Weights of a small GPT-style language model, trained from scratch on English Wikipedia: normalized queries and keys, 112M tokens.
Each number is 500 + 25 x the weight over its row's rms, rounded and kept within 0 to 999. Layers, rows and columns count from 0. Numbers have three digits each. The size before them is the row's rms in percent of the matrix's.

# layer 6 MLP up, 640x160, rms 0.126, rows 570-613, columns 0-159
096:520518532516520515523522467454492551445512502494469477499505513441499513519500484503539477522504550508518516437488487509468496488483472501533532512478515552491487480461532520461443519533515488506517444481515482515479533494523528498491510567464483539503530489512509436485517517470515502534481489510501464493501478509513449525522502504492493520500507515491545506445483500487483453492518514505518524519484494503500498483527452512507502484477488487512510477519476557470530509501512482
105:503533519507462505517502518502509506494528519485513458465508540499459523547428527504480539510492499507527479494485494474502529465441511464508508573534476509490446504524565501484503522502503510508467488502491464504471506475532518512502517532483479519499495498505498515501479526517543479498482449499472508485556460487476474482461490509511490516478482486480511445544522501511555461501509460487524505521483534508502528481536532514474512489467486498491526456518517488509468526487494499
107:475485551530518511481466501494508522519521526511479529521465492471506511491502489495519502525480494449485513507450497519485503529489500495523491472466493509484496487484481488503475529455463518464526503528477451521547486528498451492507490529519473458517484523515523498533530541495552473510496484485482517478537514533502492515484469490464452523500504477582514479473518500458526468486482487484533527469444499497519521466542486516525507497467559500549525505499541527506507485504487524
103:496529477490512482508540473504468526488521503464514495495468493496543499483493512479512496559485505475565488533464496499547512455493546531486511513512464524543495506556488474431486511510427503521494499517498511530507507520507495541516551489507471518485510488454478532507455520511504560438466509491509495467496512514516514498487515489506484471476473511498510510505494479488506509502518446463512515512537490525511503456493518516498496450506507524511483466526490512504458517507450507
087:522472518533519519528506464481479470473495506505475470523494517455488525548494484522540466503519506481535504508470504525518507520419506501510504510525455476507498511497500457512501510458436475504511500501511496518487530491510467518496499534501474540511510491482467500524515516574544484467465486510468484527530467477504503523507518478474484523486534488484488511497509513487492467495467460547529564478499511482457493477529481511551486481498512504531469529513464535512503521479542468
100:475515508504507458472493512508506498497528502512504505489505508493456534543481529537505460511473505488488486479482475484572467523487533499551501547505494498504477437509505478489480493489488510489511492471526475518521521464498527472464540566507485509538515519526467456475535494504540487560506496499489471487512505526472472515531508535440469532481491464502480472457491539472499513494450512517521491477485486505531485461518453515467491487487524506485527519509540502534502488515524479
095:500533530554512512525504517474503480493517504480513494516474519470503541517510499489509475524515512475492503455451500515528478506479515466526509524507516530482477505497495512495493491497538464535460529471486489512474478473534507521497473549498480478510550492507525459542527557491561521461475496515476493526543506471492487504519520476497472512488526505490532501517481516459482471485443429532531515507492493510496517462543456505482510478480549470498512500501479549491450503469514485
121:538495475524495493490483539433510503490541485494526535465487510497459553548470508545507505507476559493488513489523467489474524491458526496549528517505479540449495489516524486482487498525529495487497495448503507488480506509492443481546508483490471541520529480483512491504511537520503536529480495506498479536526475500502467495493473464511491498469484543518488453441530527496543510489497499504547497500490503492472518449520486512457522519521491471501486467503506492493504455471519499
093:524530454524515488515502497461461475506526504504566504491476498472468480531510512506520453560475512435493427505501501473509467518512546489535515548533488514484474465527493480480531482522501495508517496500499520525485501505531462518515501460482485469503451499504524518516534489476486495522502514503498488509528483546516506504503548492478498492457501441548487523459521519474476517502474482527525508515484527511459490521499475502521443504478532504490477495526511510474463497482519468
100:530518468511511451497473523524497515487523529489495538493496466517543481513473498525511495513514500517492446500457493529501508495435555495512481462481472479455487492543476486491478528478476515493486484463485535517543508480532478494524536517487461491477498492498489517502447504496509529479482501476491453518502533506503505470519501475516459527475507531513494508465564497445510485491501468500515504490484500468522474472541527513494506480492530542536472507531529515580500517542498492
085:472552513518522519485490493493495522461490509498521444506514493510510536504527498487482510490485508519551534512522491506511541474478507465482483509503485458493497511492496502512486520472494519503492485553464451539507473460492500524489493524499484433523491502495521517468472569526530502548476481454510542477523509514433481482469455500506500517481495522529499468529515506535547503486516506472498531489524506527476477513527498504496524465524490472540504461497528452559470472490495523
100:482476506510495481494536519444509541486496510518546498519511544516483500528477470483460491494493521482535496460528498481514501490462487451503471532516491476504545494504525470471466467456517516506512475519476506526509523491508518531502559521470477463514501530491452473514497552467522517511495473502501536508523493490434448513470506462511488487489497516525513483514475511535529479479512495496516538526486474514496458524527508510489539537506498472555488462492514467561479501468504520
100:522511484578512467483513493423482516510496486519492496519490515493477531523485545541514509521469527494491534450479497460496502498521473477532510446480466466496509502512526490480475511469497487463518522468485552498504532525485494551506515502485486546502514505510471468501508473513526522472487496454458456513502535550498489499507481496470473520480508504548513483500507529502514490490538530492519510518477501480491516500519490511463458463531516479477456524499555505524507514455513460
103:521527516522501492487500512489491459491525489537511504484506528513454507527532507540465488504454583498527501552513477473486533521453493465536478545520472470485477513486517466450514490505486498528483569514483493517497486549491491503498478513489473490512528494484530520489497525520515460488502512504504491530505489500455514477484479526486503508476498532505529487486512584521476446495513488508490519524515541494415491497474510523498507496496503519526527511502509497504452464496472495
094:484530482499504458495511493496505553499529490540534501498499472491519497510461516543517492510483505490529446498477497480506477566498547497507487505482455525456502440550544481477508503484511501460500501452494496499484526456512516497548498522486469478513538515464508540505500496550507544537489485513490487501529471498502509487508496517504449478481504509522503485478527514503518476494514477499522496536476487449512467498529499522465503453513536499543456465505555493530527466491511463
104:533521473524531517500488479492442517478525538480474482559493508505456509499520468491527504537541503451494545495466484467493516511478504477485488496537516494454459496513498495495495548523511482457549485495479518527506512545478526482556524537518491503493476494501505482544489531488523479460512502495507482534507484524497455507515476461477483479511516518472545443459504511492503490497515449471515550504508499516477509505514468512433465518520522501481519484517498511526518514509483466
094:524518491547546464473557492509491501484500562527524518534483469537505489544511482503485474490470524504552513497507486507488484485479507495492501493503479470492492527519498463518430536463501493443489496527488498492520494529484476533528509492478492491491485496478484473509430493492497508476497481472513531490506506488450477483510472481525492507485531503492526470509475561482511479477519456526508553518510495459470481519493490513491493529522491529539520446518492521542443471482517517
093:556480492493536477506492487514482464521562516515526556560483484499487507495533519484522459525487518461485490529483479510524467490477507491527485473474479474494497508473456517470514489495472489474488527504489519545531449516541486508554520489495494487532535461487510483532510459489523472496518511480469483501533512472494529526555477495471474493482516465493494488500546534465466511493507494489513573526500495493491496483498448512466489498508560524524523473522503486505484477494486483
116:526500477528473461467510530482482524510528503481483510480489520452511536460474471536546489499457498472495482517521502489486527531505511466524488510508479516466504432502533514529470537502500504522489507470520556539503497485510459512542466523517454493517546502490506522502536544492516505476477494488455468510518507485494524501519507516519483516500550517548529472454519528482503483489535499455522503509445505494488513466502548522494499521479509526464516534509490525459490464458489502
107:513537519540492522502484537487521528478530492532503487504498469487432512521525520539475467540441553493494513467464484451488506503475515429490503515509511463472472520476538469461459516476451519479495519535446526502485506499484529517522500505495476509497489505482520495516498501505510532483491498482456499503505520468491482506516515489484431519491452517474497506519482522527525473502523491465505506514480536491510497487474525504515562536522538481511480527513519494506536458517517497
113:516544489489520503464493490469474524446503554525515529511479501488461488484499496505532474506436498516543459540490487504465468468477543491476486500496525525486487480548479492479481516471448516483491483503492465512567477478531500473529471511501469489475529544455483540486516474515509495520519501496480506466518511514503531524491521512502502526467479480534506509497519487467504515494530504514516528526510524495487490451501538528468495480552548497544506464514526549521473480506499476
103:475485473480479478506513498504481504443513547529471474490488540495490504499490502472499500523518511510481512512440482472532522448490478476497514509497524475495512487458490511494452559420492535450517500513489470523538481478557514473467565523495502491479516509497494541522468470491532489524493501473507471533526496464485522524510499484469532528496513489521561521478526524511534486490541485514527528536497492466476468488531473526487473503494516499523472461510492515520482500519496496
076:526514509498534485477525457454489492497519493540473464511480543484455524496477532520502510514490526490505495462485492475502458525502498491486540500492498524500477493459520496490492499459490515523513485496514458478503525479529476496519545476475485495506542547500492449524532496473555509502488481470453536490522483493472478568470507462513474534497548463537499483512503525481488450490508453524518529510465538445494529497519502527473495522542495485526499487523519547479521506511499479
105:551494491509491500484515503478458504482499518495495540518475508510504506483507490489518510556469510441504494526518473470507492527497492488485540494490485573459482462531498447487520505487484501465509525505502521485507478523512448505584492489517496487516493529509493499564501521485507499484501486478495522485489460485487468554503520466488424475538513499540491491483483492445525508499506511448540494463472511499517544491501517519483497504552524489494492501510502543467514478537484489
096:472497542512523486460543505491483524465502537535471500544478493508522493476481528509488463507465510502506483545506502520456525467455498460499498518487504475487511506513515478504487523483509495484538501549493469566515488489525506489481489529526486487521475506501514506503507507522556481549508467478495473557516432527500478516465525500505460454453497501497521483506490525498513464495510483430513519526507493490523471485528519525480481472458521513578516497506517520515482501478521513
091:503524466513552471449479509468526562487486513525524500526465470464515511535468475502471482502477496502506480485519496513498498494471489451526488499495472482446531522507504515531495514513508478453500499504493537512478478511510497492562502485507484466489486440520504521520500539526547518526489494476443484493568470486466479494509514493532452517461492491542541477483502497511517492506496491457524492506503514481499526458523519507506517534497514483544505519495560493500514450470523483
094:540522451507489470534498509480482518536543483495470491479488510475521495525475506549495480512481515506500546488465481506493548497484546520506518508511467512465492500517507471468464518474529545491452478468515502499508562525497511477490535483490471496536534469500508477493493522492492529474467510460501464486480500482514532480520476521451492506535445452537527501490522515518512475487485452486542493504455467487527531467506497515486443486496494525477528482510530518535477463497472499
093:509526499481504489513504490421462491469527548493493466493460499488449477483506507493529494514493486480477496545450478510527470471483500544492498517488507539495507499545476485478498513472440501488516510493498474507545505473515440535474503499476497503483499486545511500489487483458499492522515510484526495463523461552515506551480486452467532550504513466516492488503497489469521506504547481528554555543511487513462519485511494532505477458499520493538507496507504513502485512520467505
098:532500508493530487516499462509484521496547564514482492528496495540530521492496502497479472504548499503504534490509483550460482472506492504491493496467508484463468501513510489481451558479499524410513489516481463510503509529507508499506508536525490521492494557461529515531526554493496497500497468495504489477516486542463468518476459464485487545472485512497480473478511524489503451484507473530514535508499505490488485494560470504461518492493513543532532479517471531510455496493486503
106:494527468525501470479517468502508474489510501530483466442490537480476489517494514486481453528485492510508514515516511454541493492489502516516526527464503490488508449520553495459518506481498507480512480502478460490509559498534518533511526483464468494508537515453456470555452478512506502506471471497490512509538527479528505472499519452494513468475519521557511488477552479485501516488502495550496521499501513507494473523496505522518442492522558486547518488511516545515500495506471475
093:500518460482512497495508482481437490459490512486479480500504511470467515503542459486542493503470514485513503513485506497506503494489509476499547471545516510512554470480499490508494486486484457522509486491511498491472492541557521520544494555452478514503540475515419469522491514504518537533506503492484515509492452470522487537487524496515490473479537492526546483489481526485530496503560497496519547531550506473440481480504485523498485504481527462507532507504538500490523498487476508
114:494535509530505512484486513490515484505540565480497498471474484484486556543467524540508468512449491485540462510526509500485521543487524499517488498471470490481455489480502442514483534465427520513506500479508493521508523493546470546503503533456462539477479501522511511527482511526487524483473485498465493471524499530496469495487512486460457527513505492519471492482511511506500489487468454507519521495523510480514489491517496525514489462540532529549510532503527474542484506449501501
099:534477521510489505488497539516491489486510513523533480556464494472481533512513494492510509536474510446474504494495486506565505523499499500508486476480493497455507424475495510484507470473460524496536496450507516508525488493554454468522471529467490483544479538472481512527537517476538511520515496471495509540504487494483453508473534498482466495505519508511496481481498526468492528489456542498535469500508458509510515451527532521516528489526536467526485545482499502478504456512478499
094:477519517535503514448510509468502519468500539542502507473474475480492479489494485480554508518482484511525456530444481507537475483498556524488467508524532505518462494531489490506517499466434546469444537514507458528524496514508513492531491492474463427478492494526512551497491482538523465490485487482527508479529496524504539501509528500483494492492516508529514501480535455490533502492521503511508508521487481487504486476501534523521470459526534521534494466500518507525471486525463487
099:550513529500540448441477508509502474501555516473539507502474518505484521541500516567514482520454498480503481512479502512522480533495490527532497512507448484505488528533530483493480517505450540503484482462493508497544475444494484498492500515486447505462480462490471519495464507531510540479492501494489490515501480493508463537489514467518467506473501538509506487477529510506485510489520451470517513543505510505523474447534545512503492529518503532489495487501496515541487515441513519
100:512485496493485464502499491485489532514518486504514521522500491475518504471418502510514515524480508524537471512519495522480515505485567495500520507489503502435496467516556494438524478513513501486473525523531529518477543478511443502532528491478473510484536464471468522517495513538472517514449466473491494548547486475501535458464518499522482520480492522504498533519572509472493503505529522510502481500497472465505498518513473512491502462506508460520515512517509503483508456460472493
101:524559486534498438487516477473504558485513499495506525455521517467515543523466527513485515517486516471525497483532496498525508524499502516526550520496471532483484466501519500499482481479540489509508519493504520531485495486507483518527547509442503506546482479520499476479494525492474534521472468456474507551513478513508494535502511485495506500477539536493466447481498534513495508499522475521494535473494491442474511504552471513476455506497478487494481541515493461469480484468493445
105:538494536525520508530508496470503509441504594523498502478514500500465508497492525515549509501483515501515505487508490501480494481443481497489492534482488497455452527488527458469483523484464492492507495513468451495527490547480466529495530511481488497517484526502485445511459481532537472462519500499504525477517490490506472482517445486507469506512494507537550489499463487493502508487478437525517524495477510503498468512525486512514520502558503538506480478507520549531479541496485521
112:476550463534490478505530492471483524452503491519510468471466513480476509490493532546468487538514519496503516537509485495515522486487537497528494485537467485492477494533492468476485532519523479535526550470536532495481524478479507523527505519475483486474469492526491518469477512535546470488495502500501461491500477521474481486490498518455510476521474509523537497477498553487541506501499483540504534520546477506462504490459519534480474469525546473546537475507525505469466506464484455
095:527480455476515519484498549503516538512512500536539491496459478524505523490457520490506513501484506485518510502489451525518505490512489447462455510514440508470474501541500487480498473485488498498498495540505512538493482537491449473523514494451476466517483523489514504480465533477527504494515502464458489528542501555504491526448491493507471491497470506539528510520544495506477478503515477523540477488499520494491459463537501508510526491544511546535509518519531444504501460473473520
105:513491506494494509486580508479472558454544473500526498526502519467519565458491484510479518490474519477491499470503489489474499490519501476529530508483477481476486466464505533514497480451501475482502495504499509517492495476523502540563531555441485494530555491507485523481513497492508506522462481473498484532508497502504468523498501497540457500503510490503498479492515521503541511477508513457529542583487534472502488508523502502528524528473505486477515479509507456493520456507515489
102:542472505498546428455528511471491494475500512556526538540497494516506512519480561517534464525488531478506507521499494506481501528509522489508515505507484484452490479526510488474491518457505537417484502493510498507526549492500476507523524484505493513519477537473523474507512537501511518499489494467464528498511467506481447500482510437502500495510478522514509451462506508479487522493483499496522507473490478457508512494527478516439470506556473497511472476507511499504500465517530464
090:514530500495477467486528512497509492506479530533552475489478466517477510503481467515491462480463514512502481513490485467585517445433495497501488501508484486502478503532548477517506495487453553466488524490507483508492477517515476511498502499467479474540480512530463498506523460546496519524499510459506504512533482536503504487492511488505477490472517477482517485497536498496516523502470459520528491506499511524489461461492524514529460486499537513519467544506556489561520481529522449
104:500492444483492510469509494472503519499497484527509501523489505467523499546481538495482483519516486496496519467517510458521496461503501483513522475526485542503490497518522517498452466489517509474518476452504527497499555466507478509522576480487486500495533497478433496510520478559485492536493487496507471503545516495439497502517535507492516509497482463520505501487498537498558499494488476550525537530493467481485469498494477508476443511529497495508456447512528530529493496450536491
# layer 6 MLP down (transposed), 640x160, rms 0.125, rows 570-613, columns 0-159
099:483515468443497496462454481536487487505473507503503514508482468513475503507488468508433478545496509488537503489491527498498477517494537505488456490462508485460548557507511443511516531513486553514484491505531493531519500512497528473529479485491513479462501507508499481529436509512502506479502505519471511482512504499472481523510505468532537523509505504518481485483488520472493569492531499470498494534528520528490514535477461526500517514471521475457538566520500549460493496495473477
115:515472520481484491497504546442478483505507469509496499502513494526519504503499498437523492518444513434474531506469477440508485481498503513484488499484492517524500503497504476515528491466485489475530546523474512515478539543497526528542505493511441515513535492476559502514513519486468472461500536549536520508515561543535511482521536518488480519477539497491453473479499457496502463527496519504504532539486504487490484541503485483483469500510518537507487477468495482470495509520505483
105:470464528480487510514529513510519483481522492478535538493494489477476480498540479501475519544495510486451475477513507486503509448489529502515524549501498464517544478488466536521484537469506476515521490493543484496499495525537506475499495496499442488510475430475479507474426503502520524490476504511555521495488516488510552542581469463538510547521498528523510540502465522495460512487485501493518504486486515494502494485508468475493506445521517482494503503508455495491491494494508521
111:475514523468494516475510516510499498513567475502549535487496504511505521512510523572474485517518480500489531497468528519463502531528500531460481495492468466495501522491499557488451489537506502498525511486496500510504464519499486481470480497499489508470538481483496486532481441478515489495491513495526487518493494514519493491509499508486504537540500480459507512478508544526467512530546524538523454485459515503509501507485499494511472535451527434527427519481499516472448460524474500
080:502474490489474524486475514494487474484467459480519517502480490501470478515543498492543479474500504519494504493508527557496525479438484428462514502506493523493509490498466498521476527512484457489519503527496482487501472523504485501483508467506543472570513482485471515512502543560506556512452475510481547536501480474510514495508540484554506516462463511493557486532516523508482488519520531497504501508522507496461500492541504460496517462476513542513490480488481530530479531488523470
092:514501484508530512549528509517531504511516490466510476526481504493523443480508471507482488540539499531466441502545496487480497478546477537483531505495502503492534483526521516532516472465499508531444495497473527514475505522490551461501474529514508505517495521494487489508494498493513497494538515462558487525496510461517519500472452472495540505501458480534521517509481533496490502494518499479509473508478529436452506493489466511450507482492475496506503484482525518465498439548473548
097:516525540462478506504495547531494461496478467497522521546500500493523513509520503482537499525476521496501501523485552486478488505473472495515454512500521488518524500524502519515481514447449506487477495423475477549488458474509540493505509533505458497531512471475503513518497509527473510517499479521507485562485508482464519484471528470516526545454468498505501499515483468488514499478530472565491507499544493523476543536469475518483495472487491529536496520473494508477511441493496508
130:516447507506524558523498529520441535531543514461537502486525502468476542476523455499494505481510496485487489498469494500479515494493486466473521494506519498497501516478479511531491507535491497525507503539518500531503503486517456457496493472493490468549492492501497509547462497513463516554503478474540531518498472487483490505510469494519504517489501497530495550478490463524501540482524511449506492509508501539449496475507540476515549510436488458500485506470463487508443518526490535
087:504456479501512512489547500488490538461498441477460482471505486461470485486509508488469482483518517516537485491508482486561515504506520505478505479516497525478523525485527509524498493508492478520470510496510525476527503515471420515473515485515516508526487523546506495523522442529477509536478537485527515537501491510568478499501482556502485516532519452469458527485533469519492505516517499482502506461474495459444503525506479472506529508569504535499512482488495480513484502476518479
098:511520553545476510470487459517475503484482519504528528488494483500468453533511503484541498517525511499440493477516473471505498507508489488471470533499510506467508470499481520515473464483485496526517456478512505507501480485487503484474487478487467509501503497471540486487515524492484464531432475528554504544491534565490494463504536468526485477511509501490503501513494455462513512477475523505486508483500508487524472533509551503537509506479566497475499575519495528488491559513500493
079:489469521515508472544518492493519532564529521521528537545510502474490481522528492490494479501526512498472459518523482486523456500544537510551479522495474526499498506471464481511515504505509479524527492465480507509481530512503483497503506506455404512477501469495495515478513441463488509471483506541493457477523509479541485499495516498489471477503503450525503515500495499447478475486508432503511525488468485514519509495511539520508471517497494557475498464535519543495499514511486518
097:552484527533457507510521494505530492523500529494480532491507530491470547502483530522520484522491487529510529506522540566485479465428521486458537494537520487522466478476530529512510490543500522466472520528501518516481494491504515495488479465496513535497520500481491514521495464481497487524505500488564545512463476499445494502487481467481472475516475480458522507491470467494525493498461514511529477472462498513482505488500517531467474447487503514444511493500510554500510525500532501
088:524494506432487468472525466493534509476517508487485487493455485493516495480487527504506507520497492516517481527471526478560485500577558523457503463538485533466495488531539489471508508501482544485447529476502483518499503467497474530529520511486459470485490511477495499499484522487521522496479511507535519495522522512465535518479564485495544542490549497527523484520532470444515470518500514513539487495506515481503463505517498471496478495496496503487455475483531466511519484474521491
098:504484517540515519507449524557482549560459505466515443541496491534478532486508472464492506500490483484511508504519512485476466468511501472512513506502485526515504470490472482515498529429485478476500509446531549486512539525484485487491505490476441475526496468509541494523509503528515505485498500490527500484502516462498534502451523465519441477527481478506498477464503499489476511558507484487510518499528531537528521537485545526491498490511518488446493505493502528500519505514494477
110:527527469523539505511533478479463507493496522545542503475502497477482491520505536499512503548507508495519555472518492487491514520501508533494498490477540531461537483513523484515440478487500541450466536489512527488472514494481497512536503489499456516518527486483499488472496524488498479503487468494489470485476539517503502547504498479498494532479507554498546477469511505516514474467479463475534479551486509503460497449521519489523524543530469483515427494484498470473533495487472456
103:510453472475462483483485520497535464473463491517507477528536490478466522507485523511506487498540482517498493517509474540486489517489491520512515516495493522512470541476497462506498472496543515493511496525487516483495502411538526477521476485517521495481517501510503480497508519469468507464548455472476518467478493460528511474479455535511534458480512502482505488515466488508507526523477506501509489527522539433510509517484525494547551499537485522433524539495519479504498518540539515
090:517552463538531542540516498513479488508479489514514505474548489498527513485494530489485520499481506513480498499508511537510496504475488535506479487507501527512456476517518502545479462521532547472517480519487551516449478445480542514537524474460519517492488500487528512473488494529471502464551504461502448481489498469465465503496501527502504494460511496508444449504492530464547484500488467527507529476514468522475467477506495510468514521515493507528520471500532501501479529461484547
089:486499503537494481507511462463438509473487505554510468521491544507476501480498506532505494494504538484482502533505509467461489520494489522475485483560480525464555531514543515488548497527556490510495475537520514457502522508499520493504477466493515506495488566500498490454478519557480520488490499531492508493501466513516513495475454498510521460477527516485480480518507496473517520533495464462532516469529490487486496504461468507530517520498503510466445494468545476506462500541516521
115:480500521507502513520453536532494451539524495535540496512491517494468522495521475469465507486508497481497524499485535473476464551487527489512465466453505482542499467516478484492479534481496492456501468485501500480495497522538490539544505563565480507529502511473504455532472484487480497481505489503462506475491526502525521508544508526492487556494488515495498490509484552507486484503494497542446454509518478479511519498479495511500487490473521547520509476512515495450456475556509507
106:481500456456495516488499522483461517499499444486512481496446533519503485465539525517494464499525509467506550510521493516483446505503502500490574521525559518510514467482487499533480474455528495525469503527479495488554509477484481471520473496494495483486505510514525497453507485492511484476500534523524513500488500514483477508513531479482470447535508453470528507510529496520470434518516472516503512494530485544506494527468501487504554484509512509508523481546492546469515510485532515
108:498505521489481482486514508507510473468517502461509526524490509515475522469461491530482484458515513536457531510493483487489491503505490491532483506519503476535491504475483533513538519537498529504527474547477451465516469457484492482532461495511556510520530541505524550490518487531518499492564486452497497502474501499503528476498508513472468481513489474446471551454513506468484510555500516498492512500507536488511523482508480423508495484549506500484534495511471499476481473491511561
101:523533517463474493502520521501541493511519507463482488537446472501465536498528476488465479473470553511476459561509487510485523499475477511482532503483480520497447487509503473478447478517533471485499489479508493533501511477518480514513491510502488511470520481527466488491546545498481461490508514498561478503482509504514495515472521545495515483509518481510490516526526470500492528503509488522556476494526510547503511495556506454478534432495525528513503481545513499469511490466484459
077:508501504519502483481528486478475525489492543520491459468475506444530547519472523501500497524485528491521494510474490456500533515503468481490500492501485536500480481530540471478498481495488529467488459547511471559517503515512512540518544528506451471508502536473488503515494522531499529486517462470489479542481517522535472531541512505486447554447477523512492444496513523532495464483504456495563507489458508496498505453477501524487497478512523484487486502489508465539486499500503485
104:477534504517520536493506488562513486519514533465533538544495521492476516504491452504514566537520549514503494515508479483484477502511458496520476464495492507491494487454478534470528498522526508513469478452504470551489470528497498489478472483492483490495511483499510495497506507421533479489513557508478456490513503491522535501522488499535495484507465492497580506507498500522508511497485527465502497564527529481511490511515464488514475461498465487447488485527485475494518519492486479
100:469510477526519475526480482486494473504539514498494496475519559506486480532477571509482507518506498464529511502501463484448521507504458476553468496479542443491517503529523509528492489474497509513536544502499504445503494495497559502490518507489488540521503504496456521500507510454498496535485542483460473539515512474463507547484513461508526535475473487526531480530464494504512508502472508509495459481490490456510544483469490491490486508455535532485531509477532488478508485466489506
096:504525525490504455545473538492564478496489487505473465501477518550518446498468482508523489510498489472541511523504532493508480510521465517443497517529525538547523513458513461505492544416485493516508500478496484456533531483494477525456502502522490545447534531476496496499519472499465515504509499458496517499494502491501492530502500513458492514527506468509486466492535497498539475510490527497501491490509507541469493507490496531515443502481531468469516520519527533511486505494486464
082:484479527484511503492490471514480513494469490547463475517485491548507479469515507473508500433504507500486525494482524506492514478548527528484487462502509459483518537483487530496469497516500476493515535514483485503515498503500512493465520442508548505505485470475482536464507511501524500518490540511538520480504497487537497481532494530489480496559486432547511498506459509515443536508484512497518451474445468486515468554514528478522497497506493456492515507526515545508476546544510496
087:525507472482506448510444563516545489453487498493517511482511495483527534504504491529507501495529482504513513504507476525483491493504533534500472505501477487550481492546492515486546492564504514538509455491519488485481500461466482521518486520481513504514503584485497539523469539475467474463506460510484534477492490517515487546516448530481438494503496510480521504492475536513491484496454498522525504505506476507460500521535511471498477513488497479455516494527461506495523475472504524
101:508520489537521509508504528464516484490513463484498478522480483517514485511504488506485499489496539519504512523442499516484484516558456498476493550506462511503537435533505453500528450501521488481520493496509527488493490457521510538464489453518525477523500474525489495498519526510436531523520489538507472512520509445556463493544501511478495467489491522525488491494469496504529538471503488490491464487494514496517519464482466497511536502503496509487580502497483502446539517473523489
099:495571512509520497514510499533494447485498451506523512494470485489511484483481466495508515540473488527487528469475546504508500530506513497523505515496549508469524467503513466509514477491513539489515535502516509466528528494473496479495529501495469491493521528536494472539485521502501480479424500497462483473512514492520509484480479477523477470497512534500494512471517457473442500512496492511433562508474488513489465497487527472482517503532553458541499491497538474524560526521509479
085:488506488441476525487495502502522522523529496412466528478535477510497492512486464495513473478490508485502486519469484513493479491447549519469559487479522540492503506475462490540502469545509500504478496510492487454509499488510493479504489494540536502532504492495529490451508499538517508496520511451448510501502526478505527509513443466498482472499490510497530489494504463493536512500511511492490545497521485491446508468528451516478565488510522519527524495491532529546489507510530529
115:466473465488446499520504536499535490525496501452503532497472510478512509518525522487503448456489520529502513471483467484511510514463471502493479498518484498520473491501478513514499479507533469566495506495497492497516450504516530505542522543498500492483502507485526485519461453517543489521512504480513542526523527474519474501513552496522469492493467502481503491547513479465451507501543509507522450538449511510521492453491472517492515561498531473507496490506425503519478461506515494
090:465495491492523535485518548507560484490478466440526504496460441524503500540532483488499470473511495538479500508474465505528514509514494521503479509479499477505459518501487474563532481520490496468528471506480484484475511502499495486486488497505566524490503508490507538567501470517507453496502527462484534535493481508472513498478487518489497491564517537498484481525497486544503488501524487483474496474521495473518442510519492487503529491552484499462516515496512518484533555487510451
105:432482478480519536488510505531488484459536481549538489528509476486484515477461472461489486479491520509508531492517498493505501512512547523503445515488473526516506487515477517516500481495516502468507528551476501446500452487467532484550503473491526476489512482446516523514533492527493504456505507519466508467491519503496476515516482527498472442519497499482492527498503527519517514503499503533522481511481546507485509529493498476567489482564487527478504437524457536491501484500473507
097:488496487468538494484497478495479523491548522464520543511491503463530516480461517508514481503498471516499533474459487498493528481513494530516484487505546462479516501479517539510510518487509525511492495480491489459509484487518440483552522510433477511508484500494495461485504499501498470480511499507531507482513518488510496476555476448524423493496511556527446439526492489468481466491519485511512535559483505509506548494501497504512538506495532500536485515492484541480548483477499528
090:536526504518511572453457514480507494490475460486472481464490506526501489503514488530494503495474496480449482487496479500518505499524518495499499445512534539496481486522479459525521505461508479503530496481504466520547556551503527477480467522550502479495476471519547484501528517474467468481493514489494468486507475449513501529492495465548516512507492538505514531478493486527495521477459489497497539515523495519500467550488503551528483488511487467491526518481470536485468492556500517
095:488542535512482475480493489509502509518511504534520519498503519520527511490451502508489505497462478506501482476502477487505489510478485495494481461500498538492512475532490476532473514481486496521508503467454475508526511508495490515517504495487640493438511557496513533504518501532504505493462541498457468504468482499505497523508520514508496511493479482519497487499490498499521498524500475479391461525504505491489480485520500526469528501466536519509494500520505529535464488476542480
107:518526518513466483489516462492523521526443489502479450463498499483496519539515470503473489506512478481461478491506524535535525458514484493550527495533520462505526506452502465525444489516546529507521485501516505520491515536454522473492505502521464466518437469479505509507507438477509516526535511509490479535536483507493522479499492468504518502497518517497470499469535496458546495501513535504542490535491499514485515492508482521462469470507470516554505509459543483492510495490498544
118:501515508481473522560495498528492511504519532482482491496516550547491506493458473499532527515594476523497530513496516538463526520493519500488500510471528497490499521532551520495495510429474494499522524491461481496489492508492514462442515500548517504510492484488523537497463455506534532500483483484470494473495458509441520503469487522529501457494477519490485542480493490492496468496479496507500484493520491554490521527515481488486485492481540447496489468507469503468504464500536512
090:478525456465495498513486513530516513474491550499459507527509511527495537479486517504489534477525519487501494512489494508519516463522481501502515471460448484552487524499535475525497487475494517503479489486509493519476544497543468511478491487499505510488479487552513529493474527498474484521518466457478523521540504500432531486516453491485508515462578491465521505554460495508481497529518511452474509501468463527477478499511528490521546496464514539520510508514506465443515523506478502
101:447491496541493513502512535493494506498552483510545478491523462518482500496475473497454487452536485545433516512443515528501482546487496482482493498493484502505501490509504520482548494478440468485524493485476498481480499449501522509499525496452495470509511513501545495480533482516515477484500480519493530523492540488462507520592501547475522491491509461500489511547521528477529529503504492484493501480482492508458477490479525468522496523498501533512499478535489506528489491531504551
124:524515479509532482503531485473513527497522526540481432509484522510540493501525507507462490515497501465523507513488486473537511539497511533467502495507494542482519463498512475490497522487502517487508526529519528517475529502514497504528523496476464496470494509463488450470459503532471504463459440488516508482495548534522497495506552464495509536451504524537488469500561540501520493503476466501523485514465495471479463513514461482510513482499498491549511463492527490516507430514506456
081:487560487502521511495512497510539451534467470457510491514554490496484487534536505495525537481468447503504528474470492486467517494486465497469483506492475471506480477506472550545527494524467461519534546496477506510514492499537429487500497543480497495505494490532471472479510517453527484502478488478507489536505521525515459491538497480519522477497503492467510532493486492507511459512466485531505478514498571512486534511556498474541482464505524470471494493496509510516533482499507475
107:509484488455499487520503534494501498434534449482453475520492450475501491487500480513515481528476526492517494551481501517517498490458500498490524501491488495477548460495486488549480519515503515499518517459539523490527507474500512511508508491512461501514505494505467469493472525495484513535454517480522495502491506511463545537507472519510538427533507522489563522513486444514471497510461493482542525516474500537489501539514468515472541512490503456535474500485492508544505489519495549